Weights of a small transformer language model.
Size: 15 layers, width 96, 3 heads of 32, MLP 768 tanh GELU, vocabulary 8192, 4.44M parameters.
Architecture: LayerNorm before each block, learned positions, no biases in attention or MLP, untied embeddings, normalized queries and keys.
Training: a variant of SOAP for these matrices, 238M tokens, 3629 steps.
Each number is 128 + 24 x the weight over the matrix's rms, rounded and kept within 0 to 255. Layers, rows and columns count from 0.

# layer 12 attention key, 96x96, rms 0.168, rows 0-63, columns 0-47
[[137 129 109 101 145 137 146 137 144 142 109  99 113 130 129 137 149 119 121 152 125 135 103 125 131 118 117 103 134 116 148 114 128 143 137 140 110 163 162 152 147 136 122 137 123 125 133 175]
 [145 108 132 148 140  86 127 128 158 160 123 144 134 180 142 137 133  96 139 142 111 125 151 128 151 156 121 145 137 119 135 120 122  99  99 110 146 133  74 140 156 170 133 135 118  91 147 119]
 [121 116 135 103 140 121 160 145 134 109 127 125 131 101 107 124 135 120 112 132 152 122 102 162 125 123 132 135 149  90 147 109 131 130 123 169 115 115 157 134 131 146 103 142 145 121 130 133]
 [173 123 102 128 164 148  97  83  82 112 110 137 125 107 118 121 145 130 163 109 122 118 143 108 142 172 130 140 122 120 166 122 103 139 139 107 141 150 115 121 100 110 132 133 114 154 114 127]
 [114 136 145 110 152 130 150 137 124 111 155 131  80 145 119  82 116 135 122 157  70 119 141 144 111 147 148 150 145 115 107 129 131 102 117 116 104 153 130 141 141 125 138 177 155 154 141 157]
 [130 127 102 148 154 116 111 135 131 136 127  92 134 128 137 144 123 104 132 146 136 134 121 142 138 112 107 154 128 119 149 124 137 129 122 110 164 116 122 133 120 152 135 155 142 119 141 152]
 [126 112 130 114 136 113 105 128 118 131 112 166 134 142 142 112  94 157 170 118  92 127 147 126 140 137 125 134 135 129 118 109 137 124 138 162 124 144 126 140 110 181 106 100 129  93 129 117]
 [152 125 124 136 148 131 114 159 154 151  92 142  99 110 138 148 142 127  96 171 121 122  94 110 119 118 115 133 114  81 136 160 101 133 159 115 118 145 128 146 128 108 121 133 117 161 162 151]
 [148 119 146 140 141 125 110 148 159 157 156 150 156 123 170 132 144 128 144 146 114 124 132 118 118 117 164 117 111 141 148 113 133  90 106 111 108 143 116 130 113 110 119  96 121  93 117 122]
 [161 122  87 124 116 176 128 150 124 140 142 100  94 118 147 107 115 107 130 159 151 114 105 128 154 158 120 154 111 141 143 145 124 151 136 108  97 129 123 180 130 134 133 139 138 130 124 123]
 [ 91 145 109 121 110 157 142 196 162 141 140 128 137 131 118 165 114 165 120 132 130 142 131 149 139 114 128 129 124 129 123 139 108 141 116 118 118 116 149 135  96 150 153  92 181 128 162 134]
 [112 125 114 108 145 110 119 145 130 122 140 144 133 156 109  98 123 125 127 121 102 110 147  95 128 129 122 133 107 143 133 147 132  98 127 110 149 113 124 144 102 139 142 166 130  78 142 150]
 [146 139 132 124 124 115 119  99 115 117 115 148 153 156 112  97 139 153 161 100 132 147 122 135 144 126 140 117  94 138 141 141 140 127 111 160 144 127 128 105 134 112 126 121 126  94 131 137]
 [145 149 191 120 133  89 129 139 106 134  97 145 148 127 115 105 138 111 146 161 139  98  95 109 106  90 129 113 122  91 124 117 125 158 137 151 124 130 114 129  97 118 117 140 130 130 102 129]
 [115 128 113 129 133 117 142 129 123 140 125 122 140 136 123 112 137  97 149 100 131 145 133 114 151 117 137 162 138 135 101 115 124 124 107 113 121 145 118 150 140 123 145 115  98  88 118 106]
 [138 122 120 144  83 137  78 122 144 124 114 113 144 121 149 121 144 115 142 128 123 138 147  94 118 130 146  98 168 166 148 145 134 126 102 123 115 152 120 102 136 126 131 147 109 143 144 146]
 [120 143 166 113 126 110 129 110 129  95 163 152 116 121 150 122 132 113 131 164 104 118 105 147 103 119 143 138 155 166 147 143 138  83 143 130 108 121 109 139 140 123 118 108 122 121 131 133]
 [130 112  89 157 132 156 116  90 124 103 122  99 143 118 142 149 129 108 155 118 156 125 169  93 152 135 125 107 142 133 132  94 129 139 128 108 140 128 121 102 125  92 150 120  92 136 135 131]
 [103 115 132 141 132 146 135 124 150 126 149 141  91 118 135 124 140 124 135 127 111 139 132 153 135 146 146 161 122 107 103 140 124 118 127 154 132 138 174 141 132 141 132 164 123 168 148 134]
 [139 125 151 119 113 107 142 154 128 135 122 104 122 128 137 151 133 149 118 157 140 104 125 158 106  94 127 115 109 123 128 123 123 136 134 133 133 119 110 109 147 115 142 165 123 129 123  94]
 [130 138 115 123 110  94 109 141 113 152  97 158 122 176 101 131 151 149 126 118 110 149 117 106 122 100 109 132 121 172 159 144 146  95 127 156 146 149 133 142 130 137 143  95 139 123 132 156]
 [161 138 150 123 135 152 126 133  94 137 129 121 130 138  96  85  99 122 134 115 147 114 120 103 141 161 125 137  93 135  94 132  96 131 119 103 130 135 138 105 131  99  98 161 144 107 126 143]
 [134 107 144 128 145 109 110 151 119 106 124 149 153 108 126 109 116 117 141 101 128 112 128 102 150 160 148 112 140 114 146 131 134 105 123 150 148 107 112 109 141 125  91 111 122 117 140 150]
 [128 143 145  94 145 112 172  81 114 119 137 147 127 100 139 125 131  81 137 100 118 118 154 149 140 118 138 106 128 132 147 139 121 149 131 149 119 113 133 114 103  71  90 132 139 134 120 118]
 [132 105  92 147 136 128 122 135 143 146 143 147 114 128 111 107 132 140 144 108 113 162 131 161 164 118  90 154 106 151 126 135 109 166 133 128 156  93 112 167  91 131 139 169 136 127 139  87]
 [151 124 115 120 138 144 131 169 196 119 108 161 147 133 125  92 113 115 116 195 122 140 106 135 105 144  98 135 102 160 135 119 136 135 126 104 141 142 129 187 120 115 153 156 144 121 163 103]
 [108 133 126 129 137  89 132 173 134 155 166 139 151 154 146 106 131 140 102 111 145 155 135  92 144  95 120 126 118 152 129 131 105 114 127 130 106 107 138 134  94 141 106 120 140 115 110 126]
 [168 131 134 117 136 120 118 118 127 126 112 119 147 144 138 132 141  82 134 112 170 126 111 118 166 132 109 129 146 134 125 129 109 164 128 131 172 114 118 144 109 117 133 128  82 124 128 120]
 [108 152 140 125 104 146 158 168 130 124 116 128  62 102  78 112 113 165 119 139 117 128 120 139 121 131 129 139 129 137 127 132 145 147 126 140  98 138 128  91 180 113 103 132 151 181 164 170]
 [151 134 133 122 122 141 114 120 101 113 120  92 123  80 110 134 111 112 116 141 129 140 104 145 109 127 126 103 127  71  96  92 117 149 149 149 114 148 167 133 149 161  99 153 146 151 111 140]
 [148 128  87 129 115 141 168 108 130 128 142 118 154 136 113 123 145 115 154 113 139 121 112 160 131 111 112 142 112 103 153 132  94 183 131 115 117 130 116 172 108 126 138 171 120 116  97  98]
 [114 142 123  91  86 121 175 122 134 130 120 127 132 155 115 108 123 130 131 131 104 143 120 131 137  81  87 128  93 130 111 144 135  89 122 119 113 129 146 120 153 139 130 111  83 102 110 137]
 [124 116 127 156 110 112 133 163 161 125 107 161 112 126 157  96 113  98  99 136 141  95 127 114 107 109 109 161  97 143 122 123 141 141  83 144 142 126 115 161 170 147 102 140 113  95 153 125]
 [ 87 111 114 112 136 101 134 146 130 118 128 109 131  78 134 121 112 203  94 134 143 180 102 133  50 122 141 165 132 122 126 140  54 121 132 124 109 145 140 128 139 136 113 125 154 124 132 109]
 [109 145 145 147 174 125  66 142 151 166 107 137 151 120 123 147 119 167 127 116 113 124 139 125 126 122 148 130 136 142 139 143 147 129 155 107 174 157 144 144 162 118 119 130  87  96 143 161]
 [100 116 158 146 113 126 155 116 164 176 139 130 141 167 136 125 116 109 138 162 128 120 124  84 129 107 128 155 112 119 151 146 102 169 160 150 150 110 122 126 107  98 119 175 119 134  80 171]
 [125 128 146 119 114  71 166 127  86 144 117 121 127 113 119 121 130 167 114 135 168 110 156 117 172 159 119 136 129 120 140 113 104 121 132 117 144 119  99 179 130 117 105  90 148 113  96  79]
 [140 133 114 147 161 125 104 123 143 117 152 148 168 181 122 165 141 107 127 154 158 148 104 108 138 109 121 153 114 100 116  98 153  45 110 169 137 128 117  98 124 108 170  76  94 128 116 138]
 [117 129 158 158 132 192 108 140 164 104 176 173 141 125 165 167 104 187 137 173 126  56 106 142 122 168 144 148 129 107  64 127 159 137 159 122 124  99  60 182 128 145 113 136 143  98 163 110]
 [ 69 142  77 114 136  63 165 134 110 125 144 117 121 146  83 157 167 110 133 147  83 160 106 123 135 147  93 129  95 153 168 100 166 134 113  91  86 109 164 160 114 132 126 160 111 143 178  91]
 [133 112 156 105 146 120 131 109 168 142 143 115 141 137 148 138 120  85  87  94 134 148 176  57 147 158 101  99 119  78 112 131 114 149  77 155 125  74 130 146 136 163 141 126 129 131 104  58]
 [103 149 150  77 153  98 117 106 101 152 144 200  62 155 163 173  82 148 181 120 158 110 119 144 106 141 133 144 120 129 162 167 132 143 148 146  87 127 112 135 121  82 152 104 155 131 149 131]
 [110  98  89  83 123 100 131 132 125 126 142 124 126 110 180 120 102 171 153 139 147 137  86  84 124 113 153 144 150 163 126 153 121  96  87 130 106 178 131 133 153 134 141 136 148  93 117  98]
 [ 86 125 145  73 117 181 154 126 122 128 137 125 150  91 150 148 134 106 135 105 128 144 161  95 164  41 155 173 125 151 121 160 159 159 108  93  91  87 150 165 123  86 103 105 140  88 147 137]
 [135 134 168 102 136  59 147  61  85 164 184 170  93 162 186  91 141 119 119 115 177 120 140 110 176 121 173 150 155 105 137 121 141 105 106 155 139  91 129 106  90 159 155 102 133 134 124  80]
 [127 133 135 155  83 168  91 125 131 171 140 127  87 141 136 114  94 149 149 152 165  55 159 122 150 148 110 150  99 127 143 142  95 137 141 161 133 124 120  98 116 108 151 126 182 106 113  83]
 [122 153 104  93  74 114  94  90  71  82 125 131 171 134  95 116  97 106 107 142 151 107  90 112 157 144 159 127 152 159 145 139 140 134 153  99 173 168 145 103 170 166  94 179 134 111 118 125]
 [131 156 156 110  99 133 173 120 164 132 134 144 130  92 122 123 149 123 120 158 124 116 160 134  83 115 144 102 123 117 147 147 129 168 120  80 125 111  88  98 148 154 168 122 173 154 115 125]
 [146  98 140 134 143 164  86 113 130 129  68 137 129 102 171 142 137 102 111 166 164 178  90 171 138 149 102 170 139 134 119 100 117  92 134 184 161 112 163 128 148 132 159 110 162 133 132 121]
 [112 137 132  74 118 119 132 152 144 128 167 149 144  98 153 110 105 107 114 141 159 109 132  97 107 113 116 125 118 111 112 125  92 164 183  62 102 116 140 117 134  89 123 150  63 125 148 143]
 [ 79 129 120 115 129 113 140 132 112 101 196 117  78 108 129 135 156  86 139  93 139 172 122 141 128 108 105 196  62 110 157 129 114 118  98 137 180 154 158 148 154 162 141 143  74 119 101 116]
 [131 128 141 152 132 146 111 107 127 101  79 146 193 132 153 106 147 130  90  94 168 140 143 127 143 142 126 103 126 111 168  63 170 126 124 121 146 119 134 154 150  90 138 112 105 142 124  97]
 [ 94 125 145 134 104 144 117 163 137 156 131 112 121 120 118 142 114 116 164 118 139 125 152 130 168 146 127 104 126 139 110 124  79 155 162 109 121  73  86 120 123 123 124 110 154 143 148 111]
 [146 174 145 191  68 111 130 129 108 153 106 190 136 136 147 119 126 166 156 172 114  99 146 112 130 132 138 129 168 115 119 135 154  91 150 154 148 200 117 148 157 141 115 125 142  88 136 125]
 [133 134 146 116 134 125 134 136  98 211 119 116 120  99 158 125  68 112  77 137  89 102 124 106 122  72 168  90 109 112 148 111 148 140 142  96  87 114 132 161 128 149 132 164 137 142  91 133]
 [123  98 139 103  97 109 113 131 129  93  94 119 157 126 153 142 149  95 113 126 124 119 116 173 109 113  89 155 145 146 128 105 154 161 119  76 150 150 166 126 103 116 128 157 134 158 128 114]
 [131 122  90  91 164 135 131 122 143 165 151 116 102  81 124 116  80 154 112 124 163 147 116 141  97 120 155 147 126 127 135 135 127 132 117 163 168 108 129 124  70 101 167 117  93 139 127 143]
 [ 89 108 157  96 147  95 154 157 144 121 144 104 130 143 155 198 130  91 140 162 150 117 115 156 134 145 148  80 129 137 144  98 165 135 166 162 142 149 156 114 164 194 160  78  78 142 112 114]
 [134 156 120 128  89 113 113 122 132  95  64 106 169 193 121 122 134 106 154 106 150 117 161 124 129  99 116 118 133 143  71  77 123 176 147 104 121 109 130 135 133 162 127 114 132 119 156 145]
 [115 119 133 115 123 115  64 146 124 118 131 151 114 178  92 126 121 173 148 135 135 106 117 116  93 132  72 150 130 119 115 141 150 140 119  82 131 119 113 146 127 106 156 102 118 120  83 119]
 [116  99 134 141 103 131 118 106 139 165 132  88 116 136 139 130  65 116  85 173 126 141 127 152 185 148 139  58 102 140 156 134 185 139 138 138 157  93 129 148 135 121 136 158 133 113 127 125]
 [126 129 164 143 182 118 171 128 180 151 158 155 132 147  83 127  68  75  81 128 126 116 101 155 137 115 158 119 124 111 137 105 114 121  91  78 130  92 117 151 106 136 119 141 119 101 161  41]
 [127  94  95 160 123 104 130 115 101 127 155 149 130 112 151 145 127 110 138 134 149 123 141 139 143 117 150  91 146 137 136 154  97 108 105 148 117 115 109 106 106 151 145 125 137 145  96 145]
 [160  62 131  92 140 131 124 139 162 117  84  67 134 119 115 136 103 132 156 162 162 128 135 128  96  77 130 115 126 184  92 134 109 116 130 121 134 134  86 126 164 100 149 155  78  85 144 135]]